{
  "n_kv_head": 7,
  "activation": "swiglu",
  "norm": "rmsnorm",
  "rope_base": 10000.0,
  "tie_embeddings": false,
  "init_std_o": 0.0,
  "init_std_down": 0.0,
  "final_lr_fraction": 0.0,
  "doc_mask": true,
  "dataset": "wikipedia_en"
}
Each number is 200 + 40 x the weight over its row's rms, rounded and kept within 0 to 999. Layers, rows and columns count from 0. The size before them is the row's rms in percent of the matrix's.

# layer 2 MLP gate, 1216x448, rms 0.0946, rows 1189-1193, columns 224-447
097,179,224,286,259,192,213,68,202,233,230,193,205,185,213,202,245,179,241,196,218,142,202,228,148,225,143,191,253,161,251,178,244,108,208,180,272,94,187,204,217,197,219,181,272,240,194,170,232,133,195,288,243,201,171,172,208,272,198,210,231,253,191,209,186,196,195,237,262,207,232,270,216,165,259,195,214,273,254,219,220,215,172,205,167,163,208,231,221,203,162,304,233,238,191,215,195,203,239,135,204,187,233,225,196,195,221,216,231,206,234,247,203,181,181,231,204,246,164,265,220,184,146,188,209,224,108,181,192,248,215,71,147,221,243,170,155,277,111,228,236,219,207,190,215,171,187,225,298,142,147,168,175,237,228,93,212,228,203,192,285,265,198,239,262,211,201,303,235,176,258,203,251,186,215,206,168,211,232,220,203,163,240,134,199,210,178,83,152,248,218,225,198,171,218,161,254,200,228,119,211,245,148,241,279,200,270,126,258,225,205,176,250,157,222,169,205,133,219,253,232,166,238,230,172
096,220,190,204,221,206,199,162,165,135,192,137,204,189,278,247,186,103,164,195,151,202,201,201,178,170,168,171,220,221,238,181,169,235,172,289,199,226,292,257,231,250,159,202,216,193,121,247,139,304,160,144,206,264,227,186,153,311,249,243,179,131,191,205,270,197,177,207,209,175,279,241,214,190,201,204,189,213,141,167,174,216,187,206,233,207,197,256,124,78,292,167,166,202,268,249,255,161,172,127,251,170,242,209,218,203,188,176,218,202,200,171,223,203,128,232,196,169,179,172,222,193,219,187,229,132,148,203,284,250,227,188,237,219,256,192,219,250,228,203,223,253,135,207,213,92,203,143,166,243,221,249,228,221,128,259,179,191,169,234,165,133,173,132,173,214,265,267,190,214,192,180,195,159,265,113,213,251,202,238,214,214,214,216,192,242,186,143,173,235,186,185,180,236,179,205,161,306,220,211,210,248,231,216,201,229,245,187,253,218,240,242,195,206,167,196,278,159,203,221,208,240,196,170,203
101,221,215,162,238,248,195,219,267,154,193,148,206,249,216,267,226,206,156,142,235,153,239,146,122,277,222,166,238,209,213,157,249,116,230,238,204,257,185,257,173,187,152,154,214,237,223,251,117,210,212,202,254,175,206,239,131,216,189,219,242,264,209,185,201,179,174,175,261,196,183,206,160,168,236,214,215,135,145,220,255,186,235,219,211,218,223,169,260,120,263,218,180,240,224,205,230,213,172,192,165,288,309,132,146,208,211,159,103,191,242,271,261,155,148,321,215,188,142,123,171,232,206,210,216,193,210,150,101,194,236,214,211,208,202,229,160,176,204,189,142,206,223,188,179,126,180,213,196,251,199,174,243,160,222,181,180,252,194,173,194,260,178,162,234,251,135,249,188,264,237,201,99,204,256,224,182,178,226,187,122,110,198,172,213,233,159,272,147,225,200,209,179,257,209,185,198,208,184,229,177,159,110,195,173,165,216,197,195,171,188,122,166,205,273,188,188,204,188,247,212,189,191,215,97
100,192,135,189,142,186,213,210,220,229,166,196,223,185,231,180,214,160,161,184,176,135,164,227,170,152,225,116,211,239,226,188,134,235,181,165,226,226,201,186,140,198,236,162,233,167,201,246,204,228,295,205,138,158,148,219,175,198,153,175,243,238,250,168,167,246,183,186,199,196,92,214,268,273,215,198,198,197,160,236,148,217,193,237,179,283,132,252,232,160,142,177,181,241,169,184,194,194,178,133,97,118,227,203,200,242,224,158,299,214,229,212,224,215,193,112,219,207,228,168,186,139,222,226,197,211,242,158,173,161,224,268,149,161,240,213,272,167,210,214,139,137,188,172,178,175,205,181,207,161,239,214,226,180,151,294,277,183,201,208,263,256,190,241,201,186,166,201,185,201,129,182,238,149,250,246,227,177,234,194,178,228,196,167,220,154,201,85,202,218,233,150,175,182,219,204,238,278,223,228,168,184,151,202,220,203,201,146,214,198,179,185,209,206,172,161,171,200,220,208,185,182,283,208,158
105,190,254,204,157,130,224,180,247,217,203,222,185,145,213,236,170,216,245,238,217,241,218,192,164,209,210,195,174,177,260,152,193,196,226,312,192,168,188,224,156,200,257,246,248,200,203,165,187,194,159,253,244,215,207,235,230,225,177,64,203,220,185,182,140,195,171,122,252,172,200,143,120,97,234,214,196,203,195,191,144,189,176,247,257,152,169,231,220,131,233,271,231,173,217,160,222,120,192,189,171,199,206,189,265,257,192,151,306,207,224,195,168,219,142,202,212,188,215,194,169,99,217,213,215,174,261,144,198,246,186,167,199,221,178,239,193,132,244,178,206,197,209,209,206,221,145,159,213,245,237,277,208,201,220,259,268,264,247,198,239,223,178,232,221,251,208,206,214,174,172,282,183,257,189,164,141,177,144,192,145,218,210,191,294,211,265,211,155,281,161,125,245,182,191,237,271,163,236,272,238,188,184,258,204,185,233,216,207,179,150,212,209,226,278,150,222,122,184,165,224,191,214,222,212
# layer 2 MLP up, 1216x448, rms 0.0954, rows 1189-1193, columns 224-447
102,244,248,179,97,170,151,133,286,234,193,207,196,227,198,214,157,259,198,197,234,279,142,108,252,189,180,201,250,198,211,190,109,212,186,165,142,251,253,198,182,165,191,267,231,200,217,153,157,214,210,235,196,227,187,139,164,222,223,189,217,174,250,155,256,189,186,222,157,182,214,233,207,130,211,234,182,226,173,171,183,223,224,204,131,210,233,203,193,257,241,130,163,221,202,196,229,183,211,248,206,145,181,194,190,202,191,212,174,206,140,141,163,228,190,208,194,198,181,132,190,153,192,178,163,261,168,182,207,234,204,223,207,163,172,156,224,212,128,207,271,157,197,198,249,131,213,234,223,163,246,160,190,206,179,277,228,246,121,165,151,197,211,179,83,125,224,200,123,213,200,263,240,114,203,224,221,244,256,196,180,278,191,196,196,164,307,177,192,224,138,193,156,205,155,131,167,265,197,195,172,220,150,227,207,140,192,219,183,169,230,235,229,159,167,207,172,174,172,258,217,159,146,235,213
100,207,129,179,190,178,250,258,204,202,229,260,163,206,175,202,156,215,163,220,245,132,251,175,198,242,175,160,239,219,222,186,223,189,213,213,198,129,217,231,186,215,223,179,240,235,232,209,169,214,266,168,233,191,209,125,162,304,174,149,193,252,207,150,238,183,169,285,207,114,191,212,200,199,213,247,224,247,127,119,162,185,183,229,226,228,239,213,130,180,188,185,191,212,191,167,251,225,215,180,201,193,193,191,230,145,216,227,228,164,211,220,260,197,173,114,154,253,191,198,234,170,285,173,134,165,180,155,216,291,204,184,193,227,239,223,175,190,210,223,182,224,214,192,225,209,223,158,106,205,228,200,278,177,121,239,173,188,242,225,230,193,195,211,181,242,223,175,249,258,170,130,202,121,198,178,158,219,181,273,239,183,194,230,190,214,134,183,167,207,173,217,195,250,247,170,142,332,188,204,183,209,192,162,215,273,155,176,184,154,262,103,138,191,175,171,201,200,245,196,161,260,159,180,152
100,212,182,173,256,262,246,160,225,240,179,163,236,213,152,228,199,222,210,237,220,183,177,210,146,261,162,213,134,165,124,166,241,193,234,191,246,195,93,154,183,184,205,175,193,162,276,204,196,156,214,250,167,223,215,170,197,185,168,179,212,251,245,174,229,166,252,194,177,180,255,192,170,198,277,164,237,125,211,219,208,245,154,223,216,219,213,259,188,197,192,167,179,165,155,175,193,125,248,232,174,265,219,216,220,170,216,242,170,235,204,165,220,239,151,235,259,220,155,215,178,204,180,301,265,193,186,193,185,178,222,271,213,181,172,271,252,197,209,288,194,172,230,250,240,220,119,225,194,162,197,218,294,203,203,238,233,199,190,217,191,294,177,236,174,212,207,205,213,212,202,204,226,237,237,234,187,190,217,253,225,208,197,221,137,272,209,189,179,230,162,130,199,241,208,117,130,175,235,239,223,200,142,293,134,231,221,233,300,200,184,82,251,133,190,208,152,196,238,217,143,214,232,179,212
102,225,163,176,194,198,171,224,240,162,212,170,210,206,244,284,196,159,232,197,197,185,242,219,168,161,225,154,276,175,222,215,169,146,215,159,181,249,188,208,198,203,213,244,160,137,270,278,233,188,263,160,162,201,164,177,247,189,191,125,188,199,205,143,209,154,220,130,255,212,202,220,260,150,270,120,226,195,234,145,196,210,200,196,250,240,220,217,210,201,125,233,272,215,207,169,170,182,220,220,159,155,253,195,188,225,203,167,156,170,194,153,174,168,137,173,208,205,186,224,173,218,276,229,159,205,187,174,190,154,284,248,221,215,178,213,192,190,174,123,175,177,153,260,161,178,177,214,262,196,224,141,278,237,173,283,233,188,176,282,163,220,152,243,322,239,180,152,230,237,254,210,248,226,185,164,166,209,220,187,217,194,170,235,191,149,185,211,167,206,183,191,204,223,152,156,223,234,181,222,207,233,169,266,192,231,257,214,241,235,198,177,251,192,177,169,172,168,197,177,211,126,192,113,188
102,252,220,147,154,183,127,210,272,213,184,151,274,112,244,215,257,164,196,229,216,189,193,256,192,209,219,163,271,161,200,151,237,219,222,268,193,136,182,185,178,184,146,149,168,232,253,119,206,200,169,212,179,227,233,212,179,200,183,183,206,132,215,189,198,254,227,260,279,158,244,197,164,179,258,150,192,265,144,208,161,228,215,192,218,172,207,226,262,196,263,211,213,258,291,208,145,202,231,233,166,283,121,216,174,250,291,150,204,172,223,216,176,237,116,226,179,160,184,212,205,201,208,264,225,196,196,142,171,171,214,236,308,223,230,140,251,184,232,237,117,186,254,206,228,244,194,233,177,207,129,201,200,155,136,220,214,142,222,201,213,182,196,206,198,196,209,184,142,207,156,197,303,261,226,196,216,186,209,204,207,215,165,211,240,199,321,242,123,246,212,166,171,164,200,203,208,218,241,165,248,242,243,167,166,229,192,191,191,181,221,209,161,200,143,256,241,241,243,241,215,266,175,241,215
# layer 2 MLP down (transposed), 1216x448, rms 0.0884, rows 1189-1192, columns 224-447
103,190,181,194,206,259,199,289,182,205,156,182,202,213,224,256,209,220,185,208,212,197,278,192,123,242,148,311,174,164,179,230,254,250,268,246,198,194,187,103,199,241,181,181,185,158,224,256,163,241,220,178,198,314,218,175,197,158,128,200,263,229,179,162,187,80,172,122,192,220,246,165,207,236,166,176,162,224,254,255,195,223,239,116,237,190,246,173,220,209,192,277,93,261,146,204,250,217,195,270,242,192,140,196,215,163,249,169,225,149,173,213,133,185,183,241,228,219,216,176,204,255,258,237,231,212,261,247,185,234,196,171,191,222,182,123,201,173,192,256,249,218,228,246,218,251,243,208,214,153,263,158,224,156,179,256,257,242,220,223,172,217,207,208,191,200,130,128,162,183,228,100,219,181,277,221,179,273,237,215,246,252,159,247,235,170,185,166,176,175,232,199,228,192,206,154,211,226,211,182,208,110,204,318,179,234,142,216,134,118,238,166,231,204,151,304,152,220,156,179,210,191,170,214,177
097,285,156,221,208,183,257,206,213,164,219,193,173,136,153,181,215,215,160,251,204,184,156,210,279,234,212,201,220,258,124,276,159,237,190,204,203,208,221,144,215,192,168,186,147,174,152,223,176,223,188,207,92,221,230,162,150,253,282,129,175,234,206,232,171,155,212,121,213,245,223,202,200,216,191,236,227,253,234,251,161,151,192,190,192,155,218,203,237,220,247,212,172,251,229,182,230,215,191,220,238,179,229,207,188,190,161,159,155,203,196,141,157,194,233,214,140,214,228,194,153,217,214,190,267,149,154,226,197,149,194,162,181,121,204,220,157,234,166,164,219,203,185,156,189,168,205,146,185,185,150,250,134,186,188,196,199,198,145,181,195,197,270,244,251,187,203,221,189,204,245,192,244,116,191,209,243,266,166,320,172,245,169,136,171,233,110,221,180,128,252,171,232,223,146,144,256,191,230,236,159,211,230,226,209,244,238,115,182,276,172,201,213,240,197,174,196,146,207,203,172,272,260,210,226
099,177,195,209,116,206,186,116,233,201,175,151,172,155,125,275,198,190,170,174,311,228,224,292,159,204,184,187,221,155,143,176,176,213,228,167,166,183,177,188,302,175,233,175,214,236,236,197,197,142,215,215,200,161,159,150,207,142,265,259,162,247,209,180,180,154,238,195,236,207,220,216,218,108,182,184,106,194,254,233,225,189,151,226,195,257,132,233,187,166,133,167,204,182,195,202,221,196,288,197,173,203,196,194,155,253,164,235,150,231,173,159,154,187,148,233,146,200,179,248,221,259,187,185,187,239,190,154,215,182,260,214,277,145,230,246,173,205,140,252,180,237,203,183,223,143,166,114,269,207,209,123,142,208,146,220,234,118,287,196,207,250,134,208,223,231,218,231,191,244,180,187,204,186,191,232,273,224,138,267,188,171,187,210,202,239,225,204,181,214,262,131,234,216,270,256,269,276,206,181,189,240,220,213,239,215,194,226,253,250,268,158,231,230,133,158,255,187,204,255,210,227,172,255,194
102,200,170,233,225,219,207,172,269,171,208,234,239,173,257,189,205,190,183,195,276,139,189,139,186,179,225,207,218,151,205,186,243,161,239,188,262,224,218,234,163,173,158,176,218,197,112,175,164,181,174,195,223,288,244,207,277,156,248,185,308,246,193,177,162,206,313,166,143,191,230,234,227,209,174,255,233,263,129,195,203,273,165,137,233,169,203,261,184,230,130,140,278,211,263,172,183,159,186,270,167,168,166,168,301,148,161,137,190,179,69,231,176,127,137,180,184,263,235,187,229,249,209,152,155,159,254,129,222,170,212,175,198,269,229,218,240,212,167,216,249,235,227,223,176,210,180,239,199,203,270,187,167,250,150,217,176,210,189,222,176,183,184,174,197,267,228,226,230,75,266,198,238,239,226,156,183,193,223,168,169,239,253,297,204,182,224,222,160,233,212,220,193,194,203,218,190,108,209,249,189,177,246,255,249,215,195,175,226,209,164,178,192,256,110,254,218,194,164,177,216,235,279,194,213